From a checkpoint of a small transformer trained on Wikipedia.
Training: 360M tokens, 3033 steps.
Each number is 128 + 24 x the weight over its row's rms, rounded and kept within 0 to 255. Layers, rows and columns count from 0. The size above them is the row's rms in percent of the matrix's.

# layer 3 MLP down (transposed), 1536x384, rms 0.0641, rows 1109-1161, columns 0-63
size [103 101  90 112  86  94  93 101  97  91  85  97  95 104 112  91  87  92 101 103 100  90 106  96  94 105 104 100 101  93  96  94  95 102 108 102  90  92 106  93 105 100  95  91  86 115  99 103 114 106 104  90 103]
[[128 106  97 120 155 114 127 156 116 143 145 112 149 110 109 118 121 137 175 135 125 152 145 137 107  62 131 119 130 112 143 104 148 146 113 132 115 130  94 163 112 145  98 110 133 101 133 119 115 129 113 155  99 133 119 130 135 151 152 135 107 141 117 114]
 [140 151 108 160 139  95 129 156  97 125 104 162  75 132 140 169 114 147 116 125 150 113 133 120 127  97 131 115 150 140 150 160 124 101 156 108 122 126 108 167 115 116 129 122 148 189 142 146 120 119 120  91 164  99 141 134 128 119 118 105  73 137  93 147]
 [122  97 141 128  81  85 107  87 150 111 114 130 116 132 131 132 129 110 145 115 126 152 139 116 152 169 119 163 147 106 134 140  74 123 135 148 139 139 113 135 151 103 127 110 113  99 141 171 169 128  91  77 108 145 154  66 184 113 131 146 114 125 120  92]
 [136  98 135 150 165 115 156 165 154 115 176 151 160 103 155  97 140 160 142 114 144 144 138 115 134 133 133 153 138 113 195 133 136 144  80 140  83 145 151 117 153 167 116 133 135 120 151 136 143 151 104 118 138 129 159 146 152 119 114 155 120 112 126 140]
 [ 95 125 134 127  76 120 145 138 140 140 169 200 129 129  80 149 171 119 140 130 136 100 128 150 128 146 128 173 130 123 133 135 176 147 103  81 126 118  99 135 157 133 106 128 154 135 167 140 101 167 144 124 137 140 128 139  93 132 189 120 120 109 144 138]
 [129 117  81 103 107 152  88  79 159  88  84 101 131 137 102 136 120 124  92 100 154 106 116 133 144  95 121  95 124 139 110 134 137 158  98 186 117  84 103 130 120 112 159 128 114 182 123 179 151 138 106 135 107 139 121 112 157 137 132 150 103 152 133  78]
 [143 131 172 140 158 111 120 101 106 125 148 128 133  86 120  88 125 151  97 164  62 100 129 159 120 146 118  88 117 126 152 112 129 125  96 117  88 145 138 151 134 156 120 112  78 106 116  96 129 139 122 120 155  92 108 131 129 147 112 122 122 101 172 146]
 [ 94 199 120 154 144 125 121 128 126 172 158 119 130 169 177 130 139 153 128 121 103 115 120 156  87 148 108 148 116 162 130 118 166 119 116 107 102 140 139 127 142 151  96  98 162 147 133 135 134 137 141 165 119 118 114  95  83 134 128 132 100 137 134 106]
 [162 117 137 134 166 129  99 111 144 121 139 103 179 108 164 164 125 123 102 116  84 106 116 172 178  78 166 136 141 107  90 140 114 135 145 174 116 129 131 117 137 138 105 210 140 147 143 124 113 140 147 156 121 136 117 138 134 117 120  77  82 133 135 101]
 [168 143 155 139 131 115 105 133 100 129 112 148 103 114 118 150 141  99 183 114 134 113 163 133 135 139 101 176 102 135 109 139 127 108 113 131 175 140 153  97  96 140 140 139 105 120 118 115 125 119 115 119 173  96 170 125 148 136 139 144 124 133 137 125]
 [164 145 113  98 152 149  81 164 143 146 100 167 135 136 103 139 149 142 148 130 110  80 114 109 146  79 133 144 110 154 131 127 143 130 112 126 112 173 128 140 120 112 162 149 105 168 164 134 121 106 135 113  81 124 170 121 148 125 135 168 158 110 129 107]
 [177 142 136 134 107 169 100 117 120 167 152 100 112 149 128 110 155 133 153 168 110 133 118 158 175 113 152 113 156 139 143 152 138 123 146 127 134 114  99 129 127 113 132 148 104 176 113 129 128 159 139 122 141 127 131 114 134 107 207 132  86  92 118 146]
 [151 144 161 152 141 133 119 146  81 111 141 150 147 114 133 120 151  93 114  90  92 108  77 100 148 120 117 110 179 108 145 125 143 177 137 110 136 142 129 107 178 120 136 134 144 112 134 196 130 146 146 131 118 146 143 130 118 130 117 116 137 108 111 115]
 [124 167 104 176 142 145 153 148 100 136 145 110 128  79 130  81 128 120 101 123  99 164 123 148 110 100 115 123  90 156  88 107 126  99 139 115 119 122 129 125 132 101 122 154 136 156 162 137 144 109 122  71 144 144 130 118  82 122 146 123 160 104 149 133]
 [ 74 156  90 108 122 125 108 148 118 127 111 151 132 112 154  83 175 145 129 130 115 103 142  95 148 115 123 160 183 152 120 132  99 120  94 130 158  84 179 137 149 101 114 116 110 131 108 132 180 162 121 132 107 112 112 132 158 158 133 147 164 114 104 139]
 [115 156 144 126 174 115  83 115 110 124 121 167 111 123 126 150 145 124 103 190 119 143 122 135 189 163 117 121 171 114 126 206 184 134 113 124 119 108 102 161 179 113 105 121 110 121  82  98 122 149 135 147 102  95 104 103 137 150 122 147 126  91 120 111]
 [141 139 131 136 146 144 156 113  84 150 149 143 106 120 152 144 109 158 156 130 139 136 114  93 104 152 113 115  86 133 118 139 160 180 168 155 151 130 128 141 143 163 128 134 175 122 126 157  94 114 156  94 118 135 157 133 134 171 140 146 129 146 154 116]
 [153  95 162 134 115 135 111  97 172 150 151 167 102 173 138 121 159 157 124 162 153 146 156 100 136 110 155 109 148 153 151 102 166 116 120 127 110  63 121 121 108 122 119 108 129 182 133 133 163 147 173 118 135 145 141 104 148 124 128 150 150 150  80 136]
 [129 127 115 120 151 116 144 139 114 106 100 119 145 146 157 143  94 130 103  88 145  75 101 122 107  90 160 116 139 127 164 135 135 156 135 138 156 165 138 146 132  79 141 119 115 108 141 161 138 140 108 135  99  99 120 125 123 124 103 103  96  76 131 142]
 [146 104 132  76 110 122 159 117 143 134 154 115 147 155 159 142 183 117 119 114 117  94  86 109 103 173  87 141 143 130 138 138 143 128 150 151 130 119 144 102 117 126 144 153 110 142 127 108 137 136 121 153  83 118 116 123 129 129 147 143  96 129 101 114]
 [159 129 149 143 136 144 155 117 125 122 125 165 115  92 132 136 141 137 111 149 161 145  76 130 124 100 116 133 115 107 190 146 111  87  77 128 122 146 137 155 122 112 136 188 154 147 106 154 181 133 152 158 123 135 147 123  84 103 150 121 129 134 172 120]
 [132 156  91 179 136 149 133 140 135 156 117 175 111  91 145 128 175 155 120 155 111 113 103 114 161 146 109 116 102 143 109 116 144 134 140 147 132 183 104 122 124 115 144 143 120 164 133 128 124 168 140 132  99 183 100  94 101 104 145 159  96 145  88 141]
 [122 119  83 124 135 121 158 171 156 120 141 156 127 109  93 104 106 113 124  88 143 136 149 141 144 103 105 105 120 137 119 138 147 130 181  88 128 123 144 104 121 113 155  95 168 152 127 126 133  97 149 145 178 113  90 157 131 108 120 100  99 167 134 158]
 [150 140 163 127 124 153 124 150 138 121 109 158 119 150 136  97 125 153 108 100  92 148  99 104 183 109  95 152 154 106 161  94 175 183 154  67 141  95 149  99 146 112 136  77 114 110  83 109 123 129 141 135 115 114  98 147 150 144 125 136 170 115 158 145]
 [115 159 150 119 150  95 112  98 136 167  70  98 132 126 168 158 134 130 133 177 131 133 160 121 146 133 107 106 138 150 127 120 150  97 120 105 144 145 113 117 131  87 157 159  96 153 167 123 134 141 121 134 132 131 103 139 117 149 160 114 144 120 125 171]
 [150 128 165 121 172  99 105 125 113 100  82 161 109  66 105 132 104 139 139 142 130 150 109 136 111 163 138 129 176  87 149 126 151 127 174 139 123 131 122 120 135 121 128 181 135 127 114 123  98  81 118 125 160 156 120 103 126 170 158 171 135  98 102 160]
 [109 125 144 172 100 161 108 120 122 147 110 152 107 160 142 101  51 121 145  95 143 170 142 131 171 151 141 101  90 152  87 143 114 118 103 121 147 145 168 102 135 114 114 143 120  70 109 133 106 104 145 128 111 122 113 150 141 135 146 119 130 154 149 121]
 [107 126 145 118 183 126 186 123 134  88 104 128 224  86 144 139 144 157 149 176 120 115 117 136  88 138 124 175 124 100 108 118 145  98 121 131 179 125  87 127 125 146 122 167 160 123  89 117 166 135 104 123 128 140 147 134 137 133 129 128  84 147 133 132]
 [129 142 145 119 119 119 129 113 144 133 155 116 157 156 118 114 160 134 112  89 131 159  75 106 153 105 104 146 153 166 156 121 145 128 109 135 116 122 109 160 111 125  77 155 106 133 143 156 119 155 122 143 140 126 105  74 109 120  84 151 137 108  77 143]
 [105 115 107 149 143 132 111  77 102 132 134 140 102 141 155 122 142 108 128 121 162  68 138 116 111 108 160 120 114 127 155 113 170 123 116  85 122  83 112 103 127 135  97 127 108 147  75 136 128 110  95 109 127  92 144 150  98 114 143 138 119 167 120  94]
 [127 139 123 118 172 162 159 135 128 103 143 146 152 131 118  97 193 110  96 159 142 103 128 104 101 146 122 139 133 137 133 155 140 137 171 131 103 113 148  84 161 127 118 182 138 133 139 149  80 124  63 139 115 124  76 116 128 126  84  97  97 126  97 144]
 [156 119 105 101 105 149 100 122  86 115 102 138 151 113  95 165 139  99 117 139 145 120 144 130 129 131 139 197 101 121  95 168  97  96 108 119 156 117  98  89 115 118 144 174 137  83 113  96 130 117  90 117 108  89  70 110 138 163 142 110 162 115 138 131]
 [ 96 116 134 141 128 104 136 146 142  91  83 120 134 137 181 138 120 107 132 168 118 105 151 134 111 167 144 152 144 139 145 155 124  96 120  85 146  97 167 159 112  67 163 126 132 155 113 148 100 147 121 141 161  77 123 109 153 126 118  95 101 172 107 191]
 [117 129 113 138 150 165 126 146  89 105  98 151 171 141 118 135 118 101 166 110 197 127 119  70  84 151 139 138 158 162 165  97 139 132 152 135 158 147 139 127 112 141 116  90 121 124 108 112 121 127 138 176 139 149 124 110 111 122  88 168 116 144 114  99]
 [138 137 108 114 138 151 123 157 101 116 117  97 119 125 144 123  97 142 105 114  63 119 101 130 113 132 127  74 107 103 126 126 151  94 143 150 123 145  86 119 115 121 123 117 162 164 126  96 151 139 110 156 115 110  96 139 141 146 161 145 108 128 137 135]
 [ 95 133 162 137  80 147 174 122 117 128 181 102 111 135 145 130 167  85 121 102 154  63 162 142 114 107 105 121 152 106 104  96  93 127 112 107 100 135 137 162 147 154 145 127 136 112 121 130  86 101 123 123 120 130 159  93 123 169 136 105 129 128 112 127]
 [106 116 115 148 140 124 112 119  97 109 146 156 117 140 132 127 158 127  86 140 102 157 126  93  95 100  86 148 152 109 131 136 103 153 127  89 122 109 116 145 135 126  59 138 135 155 118 136 122 122 130 150 130 103 106 151 130 120 146 161  79 123 144 128]
 [126 138 125 116 133 129 142 117 121 152 108 136 146  91 124 162 126 122 159 122 142 148 136 165 148 130 104 168 139 131 135 176 165 155 117 130 142 139 161 116 162  86 135 175 150 116 145 108 106 115 134 120 107 135 172 139 147 145 124 121 151 114 164 146]
 [119 137 109 133 135  98 162 138 148 127  92 110 122 110 137 145 106 120  78 108 118 130 155 126 102  99 130 108 145 136 121 104 104 165  89 105 108 150 124 168 135 127 175 145  75 125 142 115 154 118 126  57 112 161 121  85 144  96 130 110 134 148 109  74]
 [168 143 126 133 141 173 150 138 139 125 139 109 129 109  95 140 148 131 152 119 172 133  68 133 139 138 130 136 159 105 122 115 147 114 152 129 174  73  99 135  99 124 123 137 138  95 134  80 134 146 123 118 130 121  86  86 157 119 143 156 170 131 131 131]
 [126 125 150 118 130  96 102 148 139 152 158 155  95 126 101  96 132  94 136 144 160 163 151 101 117 149 132 131 111 111 124 127 118 126  80 120 168 105 122 146 112  79 104 165 111 120 107 123 124 135 144 110 195 135 121 165 163 108 128  80 128 140 120 161]
 [183  82 138 137  97 103 135 106 156 116 124 143 109 132 123  82 120 122  99  86 126 115 126 113 173 123 101 102 139 140 144 127 170 105 122 144 130 113 107 106 116 130 146 152 147 138 102 132  62 172 140  69  99 135 134 128 121 143 119 108 131 119 177 125]
 [116 126 123 160 138 166 167 129  88 134 102 125 136 153 142 119 147  95 154 140 146 186 195 144 127 157 126 121 183 120 136 126  85 164 113 159 146 102 124 129 105 147  99 136 156 127 112  90 153  94 142 125 126 150 164 164 109 188 134 101  95 164  93 137]
 [107 134 131 159 157 143 135 130 147 129  67  99  86 105 148 141 110 142 127 135 137 172 121 128 157 152 117 108 163  94 112 114 168  94 159 169 155 151 156 145 110 153 163 127 164 180  86 113 135 131 154 106 142 156 151 108 130 145 133 183 135 160 145  97]
 [186 126 123 129 145 114 121 149 129 159 117 160 116 169 102 116 136 131 172 152 124 120 112 140 156 127 101 128 105 126 127 146 114 167 121 146 158  76 148  81 103 134 115  76 144 138 122 153 118 138 125 144 113 116 143 108  79 125 126 151 153 113 130 126]
 [187 140 146 137 104 180 113 123 168 128 100 101 123 132 113 140 165 130 141 112 144 115 139 141  97 121 138 121 129 166 132 147 162 187 101 120 102 134 124 164 137 109 113 129 113 150 134 136  82  99  95 129  94 135 137 139  78 105 101 122 131 111 114 129]
 [105 136 135 103 134  74  95 104 107 129 110 168 136 113 116 111 165  90 115  91 161  87 113 135 109 105 148  83 127 172 115 150 167 113 135 137 105 117 153 129 110 206 101 138 148 114 176 136 103 120 146 109 106 131 108 108 120  83 143 120 112  95 187 158]
 [127 112 110 158 100 170 115 144 124 133 126 129 183 116 108 126 117 144 160 127 135 127 135 144 149 171 129 103 130 166 132  95 145 137 107 126 147 138 131 101 108 107 113 156 115 151 132 145 119 182 170  77 126 146 124 182 112 109 115 111 194 159  83  99]
 [157 129 155 148 146  83 147 160 121 152  93 111 125 151 158 146 180 168 144 117 105 153 106 145 130  66 115 168 125 154 182 163  83 142  98 114 135 110 111 124 108 157  99 122 128 102 115 107 135 118 128 161 115 117 115  84 120 143  82 153 156 101  99 109]
 [120 132 137 122 127 129 124 130 153 119 111 144 184 141 134 112 131 135 143 117 133 141 158 124 102 103 129 132 149 145 139 122 116 122 140 124 125 145 141 148 108  98 121 135 140 148 141 148 108  90 159 117  93 113 146 162 139 118 128 135 144 124 111 128]
 [154  77 139 165 147 135 161 148 165 124 136 101 116 113 137 138 112 139 186 126 108 134 119  95 144 125 132 103 130 126 151 152 133 168 113 139 152 129 176 181 128 157 175  98 145  71 134 164 106 144 156 137  80 128 156 129  98 159 149 124 105 117 173 161]
 [132 139 103 119 115 111 127 121 103 155 128 161 135 162 101 184 149 162 104 181 163 152 106 157 180 132 157 122 125 115 101 123 138 117 119 129 114 122 151 107 162 146 103 148 118 174 182  69 111 104 110 165 161 141 112 100 101 119 102 103  85 115 127 162]
 [144 154 119 126 134 101 158  83 102 128 142 107 132  81 108 131 133 181 115 168 165 109 154 130 118 113  73 163 114 149 136 116 110 119 115 113 109 135  83 125 143 124 151 119 105 124  63  87 160 131 111 149 125 165 107  93 119 184 130 119 125 114  85 114]]
# layer 3 MLP up, 1536x384, rms 0.073, rows 1110-1161, columns 0-63
size [102  93 108  79  81  90 102  92  92  72  93  93 107 107  85  84  82  99 101 101 100 109 101  87 102 101  94 100  89  96  90  94  95 107 100  90  91 104  94 101  96 101 109  87 112  95  97 120 106 105  86 101]
[[126 120 114 148 115 117 140 146 182 165 156 134 167 144 128 130 106 130 107 135  89 162  88 109 154 149 122 130  86 128 138 139 111 103 134 118 157  88 148 144 111 117 163 128  94 173  91 147 128 133 140 109 142 111  86 119 107 133 151 103  80 111 115 138]
 [112 142 119 138 117 114 102 161 120 117 131 117 115 160 119  68  95 138 176 163 108  80 132 147 141 122 165  61 105 137 101 111 134 129 127  88 112 103 129 107 145  89  86 203 108 144 113 137 115 157 139 158 115 139 115 140  68 139 164 105 156 203 116 122]
 [151 125 133 125 135 103  93 110 125 112 156 151 127 121 159 145 149  97 141 103 131 172 104  88 178 159 159 164 123 155 152 146 149 139 138 114 136 130 124 168 134 141 101 116 130 113 110 145 109 122 181 173  74 150  79  86  76  94 115 166 139 112 106 184]
 [114  84 134 133  76 128 154 149  87 118 120 125 159 101 138 192 149 104 177  86 129 123 141 141 123 128 126 146 110 111 158 109  86 153 113  90 109 159 148 146 128 120 150  99 108 150 135 134  91 154 115 146 104 141 117  94  99 141 133 114 124 106 133  66]
 [135 132 161  94 142 156 146 123 105 169 123  97 110 119 127 134 140 123 140 139 120 135 110 130 125 123 121 154 156 125 146 129  53 139 168 157 150 112 127 150 110 175 120  81 147 145 119 142  95 152 121 113 100 134 145 116 127 114  89 101 135  77 192 132]
 [127 108  83 126  83 121 166 166 147 130 130 130 106 111 126 118 126 124  89  94 122 161 113 124 118 111 100 134 106 143 127 142 115 137 115 139 145 143 103 151 130 127  98 107 137 136 109 137  89  99 127 184 159 137 134 107  77 136 108 150 162 135 142 148]
 [116 174 111 130 157 113 109 157 153 124 101 121 159 134 111 150 138 130 125 161 157 135 140 186  96 134 124 101 109 175 137 103 152 128 139 107  81 148 140 103 103 145 140 119 146 107 124 149 148 156 180 171 118 175  88 131 140  84 122 135 106 148 106 131]
 [133 116 115 113 132  94 146 117 145 149 177 148 151  90 125  91 148 134 143 118 116  91 135 162 135 112 140 103 146 108 101 140 113 161 127  89 127 110 122 141 139 120 100 123 103 142  81 152 119 105 172 165 135  80 113 125 120 122 116  96  97 163 137 109]
 [121 123 126 117 126 111 145 149 183 112 110 138 159 122 124 142 145 131 117 117 134 123 137 143 114 173 172 159 142 159 158 140 143 155 169 119 110 154 146 141 153 133 112 102 158 178 137 178 125 121 156 133 128 177 143 142 137 187 126 134 150 131 154 136]
 [148 103 114 154 170 148 159 114 132 137 126 168 142 147 100 103 120 142 104 162 116 123  93 125  81  75 112 163 155 152 131 154  81 151 132 104 142 129 160 125  88 184 106 110 115  82 122 105 121 121 134 165 108 127 178 119 150 131 117 117 117 136 167 120]
 [143 140  90 114 115 113 101 116 157 110 107 146 128 114 116 174 164  86 120 123 134 100 118 108 131  85 115 127 131  91  97 107 121 147  79 132 147 189 130 136 150 161 138 118 164 134  82 129 100 199  99 111  86 124  83 122 116 156 121 135 128  91  97 163]
 [152 129 172  90 154  84  82 126 103 150 145 169 101 117 147 141 125 147  98  89 132 119 100 112 171 131 134 125  92 103 110 135 127  97 128 143 117 114 160 129 132 142 125 107 130 149 122 157 135 142 125 107 163 115 111 149 151  92 105  98 160 136 100  98]
 [153 106 127 115 140  86  93 141 163 137 137 127 135 155 129 108 102 166 120 162 103  86 119 144 172 180 151 102 148 105 143 177 138  98 143 146 106 126 137 153 119  93 133 140 156 171 102 101 153  99 174 125 137 109 109 151 161 138 129 112 119  59 102 114]
 [127 164 112 144  91 139 121 125 127 175 142 172  70 127  77  92 103 145 179  82 129  85 116 125 151 136 122 111  98 159 156 117  63 116 118 138 139 105 130 103 128 103 128 105 138 161 101 130 136 128 113 160 133 118 165 107 170 142 150 135 144 149 130 153]
 [145 118 139 113  96 135 109 133 174 152  48 147 127 141 145 152 167 163 110 149  94 133 122 125 106 131  95 109 161 111  92 160 156 121 135 155 108 146 131 165 160 165 138 108 107 121 142 118 117 148 127 114 171 145 147 116 151 143 125 132 149 111 110 124]
 [105 170  91  79  87 135 133 155 146 109 126 160 124 155 134  58 110 162 104  76 133  89 112 113 120 114 133 153 143 113 151 125 161  76  91 124 109 178 124 102 168 149  95 175 124 169 125  95 158 130  87 149  83 121  70 181 143 164 131 110 161 144 129 150]
 [136 157 156 140 117 114 131 155 158 109  81 117 121 112 119  90 176 131 166 118 135 140 113 133 177 140  96 120 104 149 169  71 127 163 142 118 149 125 126 136  97 125 102  87 104 103 103 125 140 130 101  94 140 134 103 144 165  88  78 133 124 108 140 152]
 [104 114 128 107 110 128 119 116 134 121 149  94 113 135 126 134  86 132 141  94  96 143 127 127 118 149 167 134 131 137 144 161 134 145 147 118 141 135 141 128 100 119 139  90 117 105 100 117 117 108 137 136 108 158 136 120 206 144 112  98 149 122 133 143]
 [121 128 126 137 116 131 111  90 140 103 122 108 122 140 113 179 115 117 111 138 104 137 130 118 131 123 146 133 173 114 178 131 124 122 175  98 159 162 123 154 105 179 115 111 147 130 127 112  95 148 134 155  97 136  92 136 131 123 106 119 135 124 123 152]
 [142 140  93 141 147 124  95 139 123 134  92 142 127 153 113 119 152  99 105  98 139 118 129 125 147  82 131 116 111 133 104  95 149 117 115 145 101 170 146 148 158 130 102 119 155  98 153 153 138 129 106 200 110 162 106 123  91 106 177  94 152 116 126 107]
 [132  92 166 145 133 165 137 144 148 105 115 133 157 127 129 148  92 155 124 161 128  78 119  73 134 142 108 148 149  86 178 160 178 117 132 137 125 115 145 126 138 119 120 154 131 143 122 156 157 107 153 101 155 147 155 135 141 142 144 127 119 148  74  91]
 [ 78 124 177 109  89 137 130 146 157 155  72 110 126 132 125 148 127 125 161  73  70  97 124  92 125 155 104 108 109 113  95 125 146 123 138 162 111 118 151 133 112 114 139 132 111 165 112 122 121  96 128 117 135  95 150 128 120 114 111 128 173 143 131 145]
 [ 93 141 173 110 122 124 132 102 123 139 136 119 136 148  83 122 103 109 155 107 137 177 129 147 157 113 104 117 153 125  90 146 147 155 135 103 108 114 137 155 150 147 110 121 134 130 103 165 138 160 106 119 154 120 128 167 129 110 177 107 106 165 154 114]
 [165 112 171 107  86 139 109 113 139 139 103 123 133 123 112 124 142 114 154 136 108  96 171 150  96 135 147  93 132 130 137 149 157 142 148 148 170 128 137 110 140 122 100 102 165 142 157 191 119 105 157 112 140  98  90  89 169 104 173 122 131 130 131  84]
 [106  96  82  84 171 116 142 155 143 130 126 149 119 141  86 169 118 148 105 105 139 138 114 141 140 168 160 128 125 108 157 116 100 117 108 132 108 129 102 144 131 130 146 169 147 111 158 101 143  92 142  78 143 109  97  95 137 140 120 127  95 125 120 100]
 [122 137  89 125  95 147 115 132 106 137 188 138 139 139 106 147 115 148  88 121  84 142  67  78 151 115 166 121  96 121 105  91 147 149  80  99  96 100 189 119 132 150 121  96 151  92 107 186 123 176 129 163  97 100 160  94 189 177 109  81 123 130 112 129]
 [147 143 168 126 126 172 110 137 104 138 119 156 173 165 118  92 123 132 130 118  95 140 137 110 148 151 145 151 112  89 140 134  84 137 128 107 106 182 126 127 162  89 125 121 125 123 122 120 128 121 147 138 116 113 134 135 125 121 146 114 109 134 150 121]
 [105 154  89 127 136 140 137 104 155 128 141 113 162 134 100 169 142 135  91 152 126 138 110 132 131 115 102  89 158 141 137 121 104 110 124 121 117 126 116 178 132 108 153 188 139 153  95 126 139 142 116 123 129 101 122 143 131 133 166 147 149 141  96 139]
 [107 109 172 139 160 126 135 130 113 144 159 129 168 133 113 144 148 143 138 125 142  96  68 133 149 126 138  88 132 133 117 119 124  97 141 125 158 135 115 141 148 146 156 130 156 153 144  95 126 148 140 135 144 112 119 154 110 121 132  99 119 141  92 121]
 [138 146 114 157 110 117 135 145 138 135 162 113 146 169 135 142 137 138 146 129  78  98 145 141 145 137 141 121 162 144 125 107 125 125 166 102  93 147 117  97 125 124 107 106 115 108 167 165 142 125 152 134 156 135 102 110  98  96 186 109 101 115 112 111]
 [138 141 127 123 153 107  84 103 136 157  79 113 129 134  90 152 126 105 170 105 132 109 146 131 159 106 123 148 155 116 111 123 105 118 131 116 157 153 130  89 131 151 126 115 128 153 186 120 142 130 148 112 124 139  84 161 120 159  91 160 151 146  98 126]
 [145 120 141 123 106 126 107 156 167  81 116 113 131  95 151 110 161 130 131 189 125 104 129 154 127  92 120 155 103 164 161 138 109 101 102 123 130 114 146 149 131  88  93 125 123 100  81 171 154 116 144 101 120 108  93 150 151  81 116 147 137 144 162 150]
 [168  94 173 126 140 125 129 107 145 118 154 143 106  78 154 108 108 157 116 152 140 106 144 128 173 139 174 160  94  99 123 167 172  96 140 123 141 110 129 171 126 146  65 114 154 130 137 136 136 120 159 139 123 108 145  84 134 109 122 128 123 100 167 146]
 [162 105 135 130 175 115 136 170 151 124 162 143 141 135 139 117 138  95 147 129 113 132 127 122 187 117 129 106 125 115 122 155 100 147 130 153 123  98 120 103 123  68 135 112  76 122 138 105 123 113 181 130 101 115 115  98 137 169 162  95  60  94 102 126]
 [160 111 132 107  95 137 152 110 126 153 167 114 123 119 146 110 178 115 105 105 116 142 134 120 125 106 142  90 117 110 125 112 148 144 110 113 137 136 123 107 122 173 135 147  92 110 144  91 115  91 116 140  81 114 109  86 145 142 156 153 147 120  92 104]
 [114 111 178 131 147 101 111 102 131 124 130 161 148 111 146 145 134 125 107 121 106 174 107 122 168 129 122 149 165 120 117 142 128 134 170 131 118 117 136  68 138 133 121 106 129  84 115 105 121 120 146 161 133 139 126 154  78 103 122 123 152  94 133 153]
 [148 157 127 110 111 140 115  89 117 143 131 188 136 114 135 113  83 109 112 141  91 136 157 144 124 132 115 128 125  92 125 137  96 118 165 131  92 158 119 116 137 158 116 132 190 152  87 134 128 112 133 149 158  93 158 139 138 124 133 112 161 151 126 104]
 [167 114 116 122 109 104 133 153 111  80 150 138 150  95 168 133 113 109 134 124 146 120 138 107 156  62 118 145 136 169 134 136 118 153  93 109 138 117 113 110 121 106 139 126 104 138 155 129 108 127 115 127  77 116 124 105 133 149 131 182 146 127 136 132]
 [165 174 138 126 111  88 124  99 142 156 159 158  99 145 140 158  85 126 163 115  74  95 155 119 134 127 144 151 142 125 104  88 162 103  85 132 127 107 111 118 136 116 101 156  99 129 144 145  91 154 126 125 146 151 127 136 141 127 141 138 105 129 118 146]
 [109  62 171 155 147 124 139  94 100 141 123 115 133 137 147 125 127 167 134  95 133  84 170 108 132 140 138  74 132 149 153 108 111 115 127  93 125 123 136 127 146  99 123 119 122 127 110 149 148 127 139 126 139 140 115  90 107 137  89 135 128 107 102 111]
 [120 150 152  83 143 115  95 127 168  95 134 165 116 141 132 103 143 128 108 115 143  97 150 115 110 129 122 120 116 181  98 159 107 134 102 159  95  88 131 135 112 131 109 126 128 117 126 100 140 146 145 108 145 145 100 100 114 106 124  82  90 165 129 136]
 [121 116 170 116 120  96 116 137 135 105 162  97 113 140 131 102 110 125 173 131 156 139 123  99 119  96 153  95 148 141 132 131 105 147 138 116  66 121 168 150 100 139 146 104 110 112 114 139 163 133 174 114 163 139 156 129 150 173 114 132  86 131 138 134]
 [156 103 108 120 112  90 153 153 118 143 167 190 139 127 137 122 131  95 145 125 127  90 116 109 123 120 129 156 150 129 157 131 130 153  83 107 107 132 106 128 128 104 105 185  98  90 166 117 123 159  99 118 121 123 114 152 137 109 157  95 143 102  85 179]
 [174 128  70 138 209 123 133 177 110 157 120 168 154 161 124  91 174  96 110 157  91 110 135 128  92 145 133 110 120 127 134 115 136 109 132 106 158 119 129 109 108 123  93 136 166 123 107 135 118 135 119 127 160 113 127 129 107 140 100 105 159 123 125 142]
 [137 124 109 124 145 122  57 100 150 104  67 153 112 120 119 129 136 124 123 143 134 114 102 127 146 128 180  94  97 133 152 156 128 171  61 122 153 204 157 117 146 158 123 154 154 152  71 118 118 123  91 121 134 131 169 113 120  88 132 127 112  69 135 154]
 [118 124 141 144 133 147 130 127 129 102 107  95 103 137 123 138 124 126 133  99 117 160 104 125 174 106 124 156 134 163 131 144 106 118  68 134 176 122 146 131 140 117 154 109 140 119 142 138 140  83 118 124 169 126  95 120 118 125 101 144 142 110 101 138]
 [181 123 146  98 116 114 126 145 131 115 113 165  94 169 114 165  99 113 106 146 137 158 152 148 156 138 154 160 141 125 113 148 146 151 145 109  96 113 122 131 127 187 138 107 140  99 110 125 124 160 124 174 112 150 128 138 154 154 171 128 128 147 171 122]
 [109 148 126 140  92  95 123 128 133 130 160 142 124 131 135 133 101 147 155  98 136  89 122 176  87 120 113 164 122 155 171 157 112 154  84  98 129  93 133 113 153 103 130 107  62 148 142 112 130 105 149 154 104 113  89 127 162 129 118 137 140 118 135 145]
 [137  81 101 201 126 153  94  73 119 113 118  93 122 127 167 128 197 124 134 126 109 152 108 143  95 123 122 148 129 159 140 100 150 141 141 110 123 116 124 148 156 131 133 134 146  70 125 131 135 153 120 121 136 141 126  85 136 169 134 134 126  65 125 163]
 [124 134 103 144 138 177 136 139 140 115  98 124 109 119 126  84 138 146  70 149 125 141 153 122 135 168 139 130 189 102  72 136  87 116 148 157 142 108 141 121 136 143 118 172 156 119 151 114 100 174 119 130 106  80 101 107 149  89 130  89 135 161 108 119]
 [149  91 123 152 143 105 165 151 155 125  93 179 139 137 118 139  84  96 162 131 124  69  95 105 142 134 136 150  98 100 142 106 132 128 129 113 168 176 116 136 129 140 117 108 112 176 130 131 113  91 103 133 124 161  99  45 167 120 126 135 117 111 124 151]
 [130 123 172 151 101 120 150 107 127 103 156  94 143 165 133 130 115 121 127 127  94 154 119 109 145 101 123  99 141 122 138  83 130 117 151 130 141 133 130 119 159 123  97 162 131 118 139  78  97 125 131  70 121 107 142 135 160 130  77 115  99 163 145 132]]